Each number is 128 + 24 x the weight over its row's rms, rounded and kept within 0 to 255. Layers, rows and columns count from 0. Numbers have three digits each. The size before them is the row's rms in percent of the matrix's.

# down: layer 7 MLP down (transposed), 1536x384, rms 0.0328, rows 566-618, columns 256-383
# up: layer 7 MLP up, 1536x384, rms 0.0665, rows 567-618, columns 256-383
down566 106:091118139127125166107129140138117135143112116124083135126119117132129110134114125071124134099115124132102090132106157097113089110098159132116125114095109078111148111126129134150124180173172123169114149119133115160134129138119156146110120124178130117143106165139103139132144112160151110089141201131131126139163119116120077105056134152111092100142104082128166122112146158083119158122135
up567 097:089090101118186150094117116131178085103114122124131114179120134109101127169144110129124139139109131148115126171127131141131135148073081130135140120132090132127163127146126091138113122138134121121144090137120126089127146129134102102161099081113127107106138125127157145122106118132128109139170133102163105142142109114135126097130139106102088193103159139124104162123137128139120142142149
down567 098:098115101180142155091113143124112105147140141083135093116087134101116118131160101129159127135115127124146119158112159108122097153103144098135120102096148119116174104086107120116130132129158106072104110124113121107115095121130112095114141117076129157126107172128104148137142098134136109138142169101112121149182137160129132094129109121123137162124153162108100124138112094191166083114135
up568 108:120104124102112134133140108120112135137128142124099159136134123113094184130120115159115119082137160144132138171134143090166111098139109129107147131095118166124096131149127130123094141113145145086123080112163166147155143108119157170118107087133143103145140163102107159149139144101131095123146125104142138133118182141135113128156118176131151155084137103126083142134124167107063127126149
down568 104:106102124148157129154143127129109172104126129137131095097111131078087141141125143149116103091121154171149087148098136130165116124170110118129140135144132151115119083154107108134129121093114101147129118147146083123176152146115081131129101127091147067155167116146147129107114096087109175142108113124136113103108163151115163145150130099136170124140125195161097150159134129118129127149096
up569 097:173134171133149123069133155122141110170129148187118166110119110137149134064124115166112106097150122083116105087134133134147095128128133126181128166151090148139125161140110122103112145120147107070124118135091161144110154135122116111137117126174100124154124090115144139109149164118121127160143126124128117111144139145157124137187120129145149116114150127115142125109127144076162127144153
down569 101:098127165102092140159135104168159074164152136119138106141067154118122138118133137116099136145171156131181149134131082120147085113130094130120151145118109131181162121084118151086136111133129153144133136125141141138108130150068157147082122138115096116119106122166138122144125150149173137149153110142102123136124140123098124105117125142079115164080148130119083150114121120077148138136113
up570 090:159159116138154166148136115167128138072128124139107140162185146086122134174132143108072096075144112134149090125151117107113099166158121136090120119134120106120143088163094125106125107111138117136128127155128117144132104140145141101133163148112083135108106154138095168146133129144155129133116141119143094141124122150077139116141133165150125191072117099166135145134095126120097139104129
down570 098:126072127122133170090161109122152142139127133128134141146139148104170139148097169130110110114118151158086091134183135144136108124115120106169139125113093166144105148120149143115126096130165085152113121107170150089154136126148116131097135112084138115106132103168092161149120115106113126173099142104104125131151145104126152098132108168138108142114151166173134148147120159100135129095130
up571 097:111127137105159142129164100110116082124111133132141150112136136171117156110158189130108143152080147163109104121118101150132120120147127109153158116157134119098102094141157161068086088107154141116132121115106073118125156142120093169116098103144115144101148111118169154102127091095111116103137148099122145144133140142104122174142079090107133144165142143115126133147131153137153090127077
down571 093:124117143138135125126186127088125129119176131094078106155138144161143104115133129113151120133094156149127111054110129160106081138106116112117094122128150172145110142128142136128133124092154122169119150107136135112116107116113101119115135114135119181103112146126150093118090111132116107128123109159104156140165131103062161124112111098119113168118116143112126052135059079071164141111168
up572 094:143082111111110146100132152079151153151139168129128117163152160127124126095113112105147150149124122124175126182151091158119097090128079108145150119117167128133129146123153117117111117119115131167124144137090155151127119181094153190179118117153087122193092148127094130134113158148077123127116143127132165134124139169161151134144132140143165136132109123106102123121148120116137105149140
down572 111:089119196100127120175132101127099115102095162139149152131137125113129099162126140114113110164133154130085107114117113106140135169174139131083140128157158108118160120123139134202059084162084150134153127146129120162137146098106154127119151150137107131097132163104103136122159107131139121098127113123106113151147128139113071143109136132100147146114102122064114131079120188159142072099083
up573 099:128134120135127136135165120132143109120113126159151111146130121107146090088146105128141106104136122132155163134113137156131118109129151085149143146179118151091156129140164135135136121119151134152157105126155160154138156085122150137121149092109180099170125088166113073146132129118143114131108120094110133141132122140091172104122085158177161161144162124136153134160085110092110150143140
down573 099:083119140139110107108139124155093095107142121093123173180126101121152150127077111105142148137141133137119126134140116137186131153133101191130145083153142110167100130136147095138128114134155127175147135102147123155051093122151141091120102115122108121086122125114116138151136092185148115100124105109122126101086107094129123116080107113094123116133129136169111136121160176109144117161168
up574 097:106085125136144157099098118117125130128125087161138153139138164127125106120148075153106147157110114138081074138178126146130131162104134136135127110097149101119132092170120140084125114137154126091113131115116129124127089117111115108127159115123096097126126117140117115144146095100186119112126125124099125160106114127147138121114122123154184130118153150123151168102153142174103115129101
down574 095:080127135150156120095114111153111103126106144154163126128124134112113106120126115099087158142093129093136138173179197159124157123120151163107149149112145136133112097137111135163144096145133129131148121079114146145140126091136163140133116143082106057149106147095110144141188176136103142101107136114135074144127109132131149139155096124112119115146119112146140112133148127117153136122167
up575 094:155099070097117182106106140099138110120152094132096138169116127156111105145117159139136158144156132189088130102130094163163111131100147138161104127109128119126121120145111146113131141092116128126161130097082123144149131128100134102148146121142081149134128154089163130102182117125050103128101086101129133146118131076139130148093086141132143137120160128163128148106143117145114101092101
down575 100:093113136109140146080080104140133144148122115110111127104091094152119103115092123118125151158129118137117095117118143124183101109072136162150131123134107127124088113125160165189139154125097123146172124108104144119124127156170105126136137148093118152141085127151112154143106153097123149117147115114144114163142128077105120124114066114137166101107169091106096099111157132113129116119139
up576 103:118121140139133119107158112143134077118130144161105131130133168119155120125102128125078128136136117127132132093134134090134139130128100131165129145096129090073103155168142147115142070115108089148137130088162117110132127104118132121118067165133096122165174157124115095080129150106148101124149172110117115126095139126155126142121092109099165120121102145156100060118124140168115115092130
down576 097:108074105128120145164144094122131152168146097135139154100155205166148104131132127142142120114123143135124168108101148112141136109086084150091113136103126099102155105102142108095091052118104124109128138113150145106129151150151137131087116146109152067158105136135138123158136087155127136140095146110134120148101113104108095110118066119072096116098080156127115135161124143129125131146138
up577 106:139118128120142140151088118129156139099167144108114134132120151133171104118109131128118105110132115136112174118108165177131098101158144089143104123159143090096173163126177130116155151124132109140153148173098136088136165098146143133110077093131130097128158111168112111146149172137087113136109114163094136138116163098105115135130182099118132103117128162162093125110172075121145131104128
down577 105:094131107096144110171124122118131110118118123140088129165122130101105096123097137109149119149142114154079129164124166129127058095120103157120114113157110118135173119101113118091115125127150118103149126118115132074095131128120094137083129112164144149120112150120141108127123181174136164121122168116125159105131126129085131131116149144104120160099160150147106126127194149129116170131189
up578 101:088146080093164162118098128098122098162122143145131147141104110121105165115108127150154186148119123152129121166160141144119114116164123125097111155114111152110090110176149129141127134113125128114092125137148122152163129096148147114098160098136168133131176101107144134082107101124161142109138099139137133137115133131116126098106089139144152151144138183124109131094146126144089113136190
down578 096:150144129113116141172145058145140098151150103061140105115127093172125135142116116116138164073133127134084130110102172138127161127123127103142115114111138117143118139073145128091084144106129109107140168119115171096147105093111116114148181206155143156140103145117114123109083188096135128110149117106131142150124107144123129126137128152134137107103122102143136119151118115131105118135122
up579 107:130148152104115165126154162105112099111113125182164124215104117111102175100126149161149154171147144140089134134147194129186116115106139111142127160104096137157103115070150163099154130141125078108157127154143103156113130183144132129121138169142143122107154114135136137144162118102105131147109117125150086111170114166126073142114127161147117169129144101134137134093123118120089126109136
down579 105:115147146098135121104146124142091142099118134154156135142098154142113144080113110131145157135138146139126111107107119145131172126127076078130124138087124096181090126142101163100171140098125118130149117132105116128144086128144101148141150103127142151137137105160125146119094105135122121092073148116091165136103122119134209098123158159131125128144088143112119143083132139127101124164078
up580 098:094121126145122139117174125159113146122118081116107135102132130106114191147109125119108109128113137149120143151093105174122072148118130151120128136143180129125148120151158137112164183097116145123116108126099126123116120138133125147133145132127150078111148111125099129113138157122169143099101174092108129121145131104116107082088134134179130126152147120122165123127077110077182135153089
down580 091:147177157116113103125153093123139112111145112081129134118145115100115119060144108112135094126119138128138139099135130148149166122138177187151132135127146114128140157092164134172084181116143139111132119106088130112150159130080094140130117124134108116136134085120094123131132113144078145190151101146150133155150111146130099145123130145167118121107115119138137118150140102085142130147089
up581 097:118135107110149171148141120150151115071103145148107101075151142090133088179141102136130160162137096129111117145118133150121110142161113158113084118146154121151131109130164120136142118161163129122146080095163109187096096084108170110113157128121123133149154108121091113125118112147135168080129104087169141172112105138106146138155143131109121104148175120156109089122155109128145131097114
down581 096:163109114164109102124117165092132128089135131132144094137140150084111114109125113126136140114117105147141097123142114129107110108168156115160115102095186124171144136124106130147176133133158141120097116111120105090106097152081143126158157143097135121150130125131091135145072156158127114110150129125122140161131108143056122126114121127160122157097117114136151135166130141093156114139166
up582 105:120113132156159120142138095129119118106154148144126178126122090095117179149137131133126146167119128130070131090103141148134134124144116101122173120114143120096136107136118137132118089112123120108127103090110131119117120163108164128091156131099138135111085141151134119180099142107113159168148115137140147111083088116133129166097120099133103115138146150191112108139133105127116120181187
down582 102:125114138104116150123143120128187132089140133143154122152116111145130122093184131112137100115155144130136095122080128132157084137146146096124121105085143094159110093117091125121136124120092141113149122183150140115153139130138125136092160115125154106169117146155096143168168091127100122136093156147075140167140130134171112098102092084113133128111100138174139163122082114130118114074151
up583 104:136081135107115129116114108128102094101141156139103119150124145160155128099127114132134154096135142149168156120143091097110118114153122106136140099092104128113105123144136107116146121088112206153124110125114117159174122128134148140141156143097119131141132195136110138122087131089187145135139125140133130154136167133105097123124109096128114136114162137125150133122109136137155162114129
down583 100:114120137120137146152146107179140114119120162148125070112149155158108130122155133123114119140108137134132157119155110138127161140106137107116141107124143157123116146150167201120141049133115133096105121135170137143113135118097158122126134158107125093126174115115157118139127118123111150133113098145128121136131136105123152128117069123140156187122108140127184145107137136124140140109113
up584 106:072161147145099159088122088135124099101160111102113138171116166110125108106165141113086080126156116099150096102094115151141126132195151124138117138118112157157124137140095131109091139155120104115159111115127131122109108151137159120115138180109097127113137135130113129128085147120126141143133127126126144118117136147122115142093129147133134213156121189119102107105130157124092120103145
down584 100:157118076124093139112106136142122082115150095125133108108115169118134126131123113130113157121127106131119126112128141078117085174153159136160177076172111136117123131119128106139167086156137139125151113125146116078137085121140128099108086120100102143113118149166110116095117091121155126141097092144174175150076105122105095128123180135182123156128097157141131126131108131139126128120128
up585 103:142115121095108138076101136153132119108103090115120166120087142118110133107146091152108108177102132160079162153137100171157087130095186101111130143140109101140156129146104144127120137128125099087129130107163105107121154123106146119107122099102113104133144152100177124141144100111141155106128162136137142141083137132112132123152107150095124108139149161110130143135099102111161111081153
down585 100:136119103146110140091127133117109125109114139139113112117089186146094148151136147125114115079108080120129127149169122161128142126112158072135113104144143159117150113111129141134130149094127080128129131122109105135152113128095136108106117154108121141104133122121150150146137149141130161079155137130150135089101088087140123137107156113129107148143156129166103152120136146086083121146127
up586 099:122123105150120101107126136112170135095128140091147177166116112178153107085120109093095159152179120112129142110157141090153147131095131153137110147165161122151071134122138114198150155148109103122111130150174148153127174123136137164124086112089133091116141093111136095144126149143154135145145109086106114131115131149155138082095138130123119146111121125137174108149154107104212156124097
down586 099:155097129139101116124140109140116170107096177130130166121109169103101150118132126080138145104127127113144069145152150154149086149087103137147134137123128091095076157147101142114083127101124080152148165165104105170165148137116143142140118142081157128132112116156124154130103112150136131147152133095169173113121138131116118139130127126123150134167150151151143147143142116130174140149138
up587 095:158085100088159130113148131147119119129154088127132114114137101138162162123133117134103160134115140100133161117131111112147111094111077162178104151091107133121129116126139109143142155130118153157133146155134131105108166157114100093132161150158181141143122165108090093123100120141165134056157134142155163126148105119161145081151163099135136146081123127139068100102138126088110142140134
down587 103:113119130105090133111085128141132150164154134143153141139141126130142129183110128112126123197133148121142150124132124111124177117154139140119087101124146100125118148113122153103159099113142141140118117114142101133155124107148110108141107098138140093126148127113095156137136157156147110150150123129107149133093144087100145133095126069073099133117133106109093164137141127137113106101113
up588 099:125123109152138080097092156125136102155162116126090179099115141126142155130135134164127154125137111114093130142148172085094091136089115128140118113129144177136112152092139133153123081159123175125124120078110130104120201117133116106096110120147144124124133152096148125122112149161132147126081159136116111156135119128106154096087159103170124114078148136133116097099133173148126170073154
down588 100:149094148125113103109140134131119125146165115073138160091128101116096111113117127128122113134143088101109123155149073132113101124110160150143152114111122202159167108149140105131122105118112131133129132109113098139095141105137173107165039127179124106122118112114136140117158119136082124152113132137154130102167062133124151146114136089146137105106156106120143118143106124116115166110137
up589 101:124144104111126150139123132127104141146102126128074167069165106121140098121118122073119134090144106105119165148154145114080092176101153121110133131165145136148143086095153185167123120106146173130177155146126128137109139138111120124134136150144125108172138093115138155121102093124134081149168126118101118098098125127092128115147136160107148093133144133125116105128101158117155145130110
down589 108:121144141094119134112172114112172174114112105119138149106110123117101102131114165119164116110102177109137175184129142141145140110136147110137092115139140159136164149099156136165117103141139135141141163079115098119108136114096118086152140135127109184145093134103125129109109146101150144085119119123125170110139090119101125164079141133141142133113151120117114134159167109094141155177144
up590 102:079103124116138150100114133118174089139117116129103110152132141120127106105124120158135101141094193109130142139133131140147131118101115138093061154173094132150113122131148115111149094114149130108136119092106102122120141144095084152144052139131120124121098152163115125090109144154132123185148122156135129140086139164141088141113090116110133141093120170132118152101108130120175125118140
down590 100:129108135127160112169139134155127134163116098108145096155161163105132117063130141130128111092086132139134104138088107098121113138108092136121116122135146142150126099161138091138148150085088137100106169154149132135126117118119117101106127177134122114109122099106090121126149151143124142112149134159123169124097107118167132160126120084130115158125131129154131137063130109145154137163129
up591 105:124154146103110102124124098138123102109121155084090141125115181102122163145138149074095072144118162144149105094149144113118129107070136113153148118136098146135098184123123151151115119144110098080146121106110147141149125140112109097159142128108087123122133138159132132108102122125148134118123102115126180164132113159151188162131173176153126118137125142137108112137103113138122150113169
down591 102:108153097099136102140106136110137125137176101126156100092116136059129135138110106106123106131141112106138159115132080122103122117156119172117123141123124106142150147151124158091129133111177109116136094109117147172158128105144125119125118112087127126166114148132117148123124122145100139144114106129143127117122107110131091180150161121130119093111155071146120084163114117166111141116159
up592 097:158113095147172105122164123135116148114137158097071156137179141104165155114121126116092111071127126156135149121153117116151139149147121074098156163120136095124132188128103116118138075115147141129159159139068085073128116128152129119172139127094156079143107104123148112148122089106100145128147106113114121126120129110126112104138095135108114093128125122148143106131108099137104108122101
down592 093:135160117128135084157118140140095155146100131125118128132166139201116086139135102104125088119129126103118110119107150179128121103134133132122136108096128159140148118094121145109104117163146112123158159101126153138093082153125153098147136103132115126117189118173141119130140105138151110103138091173129094120114154138127117139126064120147180125144148106114124096103145123123131146140125
up593 083:136176144137089108127168154168128134122126094109094172094121141092117103063139143118100147118115126122105143121126112163109155142109120132100134112134092109148092139102094110085134101120109153109156138120156100113091117120130161137104132089121119129138151135159189119145108117102161124106131073096130110155147095156128130162126103111154119108137089137165136122143122120119155115139092
down593 097:094084096083114153144105135123122132123120129100144151126095164116099111181094167133161107144094112138140146131121139124156144086172138086117125133127128147148100133123150116187137109110149106160084153117163174111121085116099098123096071147182119176145124142131108086140111109201100151147160086112120126156130106140090139103099124102127089168125096123081069116147113162107121133162132
up594 098:118136104152114150122150122152147142142094139158139101106158138091112130112165089141114102153113130101117154114133103174137126120099109151117115104128158081090120109138096123085148128155139127159096121160103111143162132166123113126139148138088104124141139100178123099158118120127141139097127135117148111124138123082119148146110129137106084170106103111145152127113164131081140160133131
down594 096:123110154121122123158139119131138089153134117157145122117141108158129093135159144126145116143109124141115149095133135121134138134197158128099117128116186116091131106111145108147129103104106154160174144120147078136128156110132058121094151106124162121112144091125144198142156123087113111107141091127184127111181123124165068144141084138107143189151135139091115159145137172142126101157102
up595 097:133124104120117111123173146111157126087154137129129163195140127137134102142105127123119128168152099141128131146132118136114076092118079126135155124107153134108140098140116089148132105103134146156151113091137110134112144144101142127116113153117085137135119151099137142142127087158109123122114132131110115156081174142117128121152120112112131136124134114139125132120057176127092139133098
down595 105:158112140080140107135144132125162144180163144146125140106103149121085137130127068098116057101125140141176143100132125144148112089160147117127126092153124091174106155118097151135130160170132142114129128161117150099148126071127104146145105093115111104154132128104122133126140120147141106131109124095128127093103150082093132153116115119134149139132132189129140179129122081157119161115171
up596 103:108128160143151110152147117157129091096126116106137115075136113169144124089095155110141134126145172128094163152125134143158099104131097145140125102111133133099152107132141105127134089082134158168116106126122109121155125169134137139113140117147130152145170105165144132122140133108075135133114135126073134078124131125117116122118050107166089160133163159136146096144123097139181125134198
down596 099:124179096139162115091140170105105111135184083128156095113155120114084107145137157131141152130147118117110133169127087156115083131149133179115106145118132111159113128133196120092126111132162136129137126101119118133110097123092074142053145160135123144114158153177142138192124208164144141152127159160136127107145108125109131118112130074144120150133096156110137133141099127153137108125121
up597 103:127115163109100161112108146119130076121133111098107132129116099170134098093075137128140131142104149085090127112071137114132104121152107177153128146151143180143171122128129140163125126156120115137119127104143105129127103080094168129203147108121116126143141106130160097084136100161121139171138152094155148159140126134144141131144131114138110123117131128142134144138124119151123163098134
down597 102:093098150135078141128124089175115109143125117139139143138139097123162108103163100149118085146102142137150101099098177115156097131166101115183125106131121112148136115160140127094159143099160111136177123156094113156156153129124133162154099109134135148120122122097104132119136152145166078160119122156164142148154123135094107134137082088127131152140113149099168124157150102138130127084131
up598 107:091082136108082144186148155104124144150103171131107145130138097179087152161125143140133121108109099119096125111090157120151120132082129111150115144156100095141077159114144119096117111141153118124125131118110168129130112142116155128120118147131114136130141145081126096120100115189086129143134156125107087173103157155139112148124169131139125107121120156133117133121123068134135120124120
down598 102:115125110116126144176136164113119085125135118153147134115101136161108135151118192123127166150115111062113158103100137126176143146117104134117093144119154145129126096140129132113134085157167124135135119125114154120117156126158099090125102086105162118091142182090114060122137131082125140144179164160116094111149131133121086151117107088117152158114116158118118122139154132144096130114171
up599 105:173160115099113110126060131141116114169172107148118077109106153157153105122139117115110135153146129140115154087159131146149141164143113117109138122154146112140133112134115130082086065146109118107128106095136133181120137118152150160107174122157105131162105139126132113132132137091135112106153121161141141156112086145134119133157128158100182171113129123091153151221099085100101141142141
down599 101:113113086141117115171098125121122127128121127169098118124146140105120112113134136142138152101139137134128167097135111104088160117187115148101149141110111110155113137102124125121134092114134117144149115137128163145104130129124116147133103123132171127171142110090151169125140128114126107149121111133117069133146111106189189173149074135152157116156141174134146173132081153153131155128145
up600 100:150130094105136117135123116108123143152131176131117117122118142076129138112139069118114112127132129087104123119149073112141115122082171125105106178120128092122157091098152116157173135115161082103124083125136157109116128121117141141139105141160138099132130113114128112116122084107106106099075175136105150139105126131123160090093102113134180112116157141148153141094180105200088138116088
down600 098:123152120130137100140144120175118142154140136109112125130085057124149123063131065116159149143133153138108113137145148123128097149141112135069100173144098135119153124100099127160161128152134114160134158132139143112185121117153120092117139109116118086084123101093147117177110076075109103107113129072150095113151136118115154127151133128151150087078109129139132083113113131171141067185095
up601 097:183139132125112133152139132107098128144153146146142123116097159132164102144120167148123107117139118109149166140118143149107129129124080127123143116128184148084157124109153086057097127093144127113118152093116135109159132154125160131111115118149162075132110127146141146114107151123101141146126082122099091075103121156118150122134168136153114121144131139123122103113159143122115140114150
down601 099:098108114124173132108129143130122104141147135115135108103109140148136121160112127106127166152189097136108062142065159087136154116143099104087139157130090136136124116097136125107102158115107122141133122153120147129064134113122081111135117146139111102134133096139131115127145099109137136111125093115158133147159115085138148092154105129088117141148117125139133131133097145108074155144107
up602 102:122097108130113081178139138109128159136131126115128158151198159194102135092150105160088180143145119127159167150127100128125122113175117097106136128091153114119138153130126142150157139114131123141141070140118130140090131087148138075131100132122150094102107141098139130131131127137158134094130148085137126150157159148135145122139132152131151163135187151122112113128127155166146109118164
down602 095:129143127127090112145141101137134151132166128129095146136127130151101142096104097083122121142148140127116087151104102139140123108085106113128181086102124112108109112211137141137157111116099127130113113190138101165132134122108131143122108172144100146108132131113165134147137114118117151086123135126121145107144108103110136125116127122113145189137149131132141176101112139090147125119114
up603 094:089138117127123163076089149123089107153084103077145156101116091165086145134165136166136161105148142142106131140123141152102122059120127119146084151093146114109106117129157140127157142132100123152123164113108099115137076100129120126158073164124120115123154136111156115152106126103109093097138141120119123127121152116130143166161104110107170131080123156148176119149119132088149089122126
down603 101:103134098165174181098106156116095114073141093130133123110124114099117124138176127160105124167110123131134116160119131144134158119136114157132129120151118101137110106099163161109146113156122149086097162150115158127143128132175082123128134132118085113140129129124125147112179167127109129078128147144158129136149126105061147133111045168124099124131133110127163103145122139077127120067140
up604 106:137101143151117140094129110139136156100159099162116100175153133127132166147126111113083177152125083159155174109168162152117129138137092111090128120102167071105137120181117149100124107123133129088146135128103144108109122125126093137117104133112134136110129105127137107150128109127170140111112118155122051204098130111168111131103087083163132108133111124124163097121082111137160144182171
down604 102:121113093105165124162134146144179084106134071135119125163110130110129141088133140108117137132131130091123126126164156145101099111106122094112124137087142125136111119134111156147129122122163130150123160138140135105120104141174140140137072158114140085106133150138165133159119116138093112103158135124111144138104118085164132114086153116166144132154112160161147075155150095157159133164137
up605 100:111156116131160113129126122130159105143164106142088126114180105134100118106120123144115109129143134134113124143113134139163164100144140166142152121161136122082106122103155104147109127170147138154095107108144152159110128145145157086102106081166141140125097135143133134115110135067138145115158108133131139126096114131103112107145158134108143133077195136140132091083117115157104135146153
down605 110:145105131122155123111114078104140136125108156133116154132140150114101144104161143152101122124108151126099100148150134131148187113139094148141142136121096129143144112146102107136103136123119142152119065127132083114125121047134137112125097208145095127081145100135089145141127132155131168092133099116109135096126120131097119111094160142090114134129122108127145110145120114125133119165105
up606 102:088129134098109105172147155139114150144111125066128128126132109100135148164119077113087173142120117176142103124136132081173148148175077112126140130115112118124129108119132160151110153107122172125143162152194141110123134110151160121170115152124112138180160164145136109175147160144097141141116104096130160108087163116111117166110171137115164104089126148150102143177131112127134113111083
down606 100:106138138120125148196105141102083147110141141154114124143123103097091122157173154153139150168106142161107096177087119130154094146093101141141131122048110126131180140127119140126130150147120140129112146110113123099149126121139134142115062135191084116152099158168111099139128105117135160135123150133127127123115119171097125122129156118111130150139085140155138135090107138155125138128176
up607 106:160116099136106145134122114137147179155097167145126132111158108098096142166099149132127153122161101113138169107151115159105096067162094104154130165098137113139105132136134144115136142135113143099136135143173162147163121127080107123176122077090134098139133123125171119131108107129163094116114122110094129161122068135145103116128153136123113100139067136112160149095127139150058105150106
down607 098:086111132146126139169176156127144140174137122112163136131157108130139166098117140124137138148113108073147125150169105145137127148108112130110124122112136113167110151155091127130111140175133114132111142140161135078120116128136118123137122126154128109162089094139142165129139119122098125150135130155105125135128098108178106140136115143139125114128143148120105165072152098066124137123105
up608 088:139098105153120129117111112107141127148139089122099145194096137114097151143122127135124126126146129127168174129117157178108107095105153119180124119135151184107102174062104137122109159173139132130111161182139150123141161137140162134113122104120142126119147179126151101136120161132129151096147129133137142102141168166119147101107114106109163149136095085138084168146139100118114119104111
down608 101:111136101140141143119142157157118140100136130128138159070119155154145105163135122115154081100169135134104080163108091147126196153161127091076143138140128104167130120155172138133107105093156105110132106130146114108123135135108098126139157104150104147118127141101155123124117092129147123149135116107112105149117136124117149136146167178168180159159146150099165119145133143130138139133113
up609 102:139099124109106119138103139097134131133118123135161128184142120145106134112153164136071082130110099137104153133115106127107127103167111141133113142153144113128117146115124153125107124086109184148139105095107092107120148142142138126163089134156107140117152145123067170146150121131101116166098103143122138139131117132109133119145100131101089103141149147100158115132136170135133104180109
down609 099:150127117146113111132144151126125110104146097159157101074130148142150140136123121160105090143102117155108171146097118140136102145159097120160089072147156126162116116084147108152144144171139100176170136143126150097116113117105094127156120074105162145091155103109125130111146135069140143124142139111115158082130131110099075114102107153111177100091154137095167108144109136100110103137139
up610 096:101117123140155125121107115107101140081150122158143076120153106131088130138117095162153078177132092119173112159140148115146147103121151127152092164139147114121133146089130089150117115088101127153138159160166079091120133130124124182164179150125145096128137151136080093106075122138111137126108110155150088175145098136140152120137126140112099144131108140122164163115114169049136150131172
down610 096:167178121129158120132115159130109141059141156095120157168106114144090143143112121112132159135112130133121147088122141135137181142103145142122124137088120131156113119114125122112106190163146120120168147092100139094148119200121127124150121126152138139145129158112138168121142120143141144102091141158139111155141131166189082161116139110126122111145121115125145121104134128130136143135057
up611 088:139148084115159129179121132124109147071158143121096129122149109160138127140116119108122177130097087158088079099119123146162141089117160097119086113087143114086118108146164158145150131157152101143132120158113125130169129105122144126074162124117072093107143146162123091127141136094159152108107152110136125101144143107092154139131106100129149150138174102109132157153112133142117145093148
down611 103:063108127113114129120147176166149092177107104159134146149128139116102111117137112138130123117145119123113173122128139139081113120148127088146119144173138147175128105141104135104119113138093129122150122119091126164056121134124137152127128094136115148086094145105093144165095153122097089179088139128158140114140127150143060124126118126091162096110122110142118147142158133091143151116103
up612 097:140104140153155106143108124124141126105112119163143139114161140105115151135106123090114096098140115106141165112144164089155107135100132093128091107072123085130108179139079158144125131124148113146100152124155134206151161159108126141138115162095186093129132130173087149137125134100097123114133095125163084156148120143088139136103156144130110114133141092098112108103104110158109158140165
down612 123:133131153149139114151124082181146136109183144089171122120133106147110158070129183129159106112143119101119148098130123119125188110101121117128096145108156139113141137088143144131122165127139138176104127108161172066146134116161143102101115150129142154171171137110144155100127142129105142102152123111120122109138113114180063154131098103111111087102136097143091082129124106083096083133122
up613 107:120100126156130137102107134151126123146158127094139128156135123066114128187108107130079121156140119143099097117117126151115115135146110092138148099134169132165122113131150091162127137129109143145122166167100138128129153117110123117111161124162089082139139110152160137155141125109145127125132101150135127175112150134146134164134140111108136128147119107177125119133116180151116116122138
down613 109:098157098116161136139124132115149134148128104115118132145151125053117154128080127090129146137122167157077167132160133092147089162148150161093141140081153131138109163117134127153164149095134115141126159156154136095152136108108142123113138099132165118138162132136136098194126081138171158103137103171136150112111132135139117133142104074124135183130132139146111173138095088133153118142127
up614 090:118157093145108151106164148118122147143141140137129119121130132177142181105129141146118136103124104095123156132135173145158129110135138100162189107104167105108095121164094108163141136154129142138110119157132094081092143116105165127148145108105181129139140081178121132145104118139155099162120118131111085144156080116119105105146140106116111188083113105153136093118123132115106143125086
down614 097:157115134099131104110123101093158161132117118094125139103134105144137113121120116079130120154132087135121142155141113120093158110141139163110092113171135138151154154152128128092112149150130102108132128122130127148085100156116101110131147082135124106147110107144119110137155091122133169156107123090181123137097144128101112181169138101093164140151121088135178136175126093118117112101125
up615 096:132114145120152133126163135082138112133077123139130128131139130138107153123124147124109096165148096138095170170135153099153125139113115166129129138106115116114090162126111103066100141132133115147117130164155190077156129084088107170172175134110165147108099110143141134117108130133123114086111134088096112155144097182108095149156175162103126084117150152100127105098122095155129127145129
down615 097:093142165141141133128112131091174131121114146106161081138124126151137150122107115113113092124108158111139115114090129133121049116147126168146104116153132104131083155107107142137121143178118130110154171132090126134087139113154122136149079121121141126141111162113120103130131107158150128142102102149097095110138140135121104115148161099103110141095122108113161130146116125134134126158117
up616 096:110116184109139144149112133101140089103133051110170182127149092115112166108124163147094124084138100140147154136153158152160145107175114147137155085104128120147122156151144116136128174154124132143124132137086084122137174113101126130140153127106129152148164155180138115142151143095122136152106118115178132177158098098128132124170119104142105161140116135137118108138130117135139169109130
down616 102:135144150148147107119074156132143153157146125137079109139082114121134105129126094123160149113078126150128127084098149132126108104122115129154100079124121167122121138122140116116137152141147111129163142110118134143118090153153102109109135139173135151139124119108127160117097106174170115082124133114133138087134160123113169148143136107142140148134122078131113162152142134130155164138162
up617 093:137185139174119147138129106161152117150121120146148099129101132123171107165119095149087104136131144128131110128150104093111120177131088123110171129180145130148145161114122102110113135134129158095137099131179179103136116136124139162122103111093142093133141125126112129136159156069176136129153136142157054163162168093115108170161145119055126134077116086145141137109154098141120123116165
down617 098:120144135144091080129149137105111125112115106120095119136105155159165115150120126136135120140126102101109087100139149175123133159134123142158141126104125137125064106119093153175147128145115121121094134100128170103160145145112138139111092070090170128136100136134137142117127132112117143141192099149142084145100146123117099133123135142131135142098119104106110142131118154067074119124121
up618 085:139153111125116123108114133123119154165109136127163162123124131123159106100087181122146157131139126131118108134139110170092119131124111149096066145137147142127146172145113142132160110117111098127086113161141127125069122128165129146151114123101075134050122124122118146114135084120072163083089146095139145113150105173163149144113121145127159142119146114101165137098113165128129133130093
down618 092:123095109115134135166166118093158141119107124128143139154134119154119126143113137148137103118121111131130088182183103158144109141171176121116147129153098125174115131129196172110127121141099138137110152109140081148150166109123086177125133135128164161110107081123171137144105099151145109138107105099190120107138131136122122099145150124141103122126120132135091076135121112130114125120127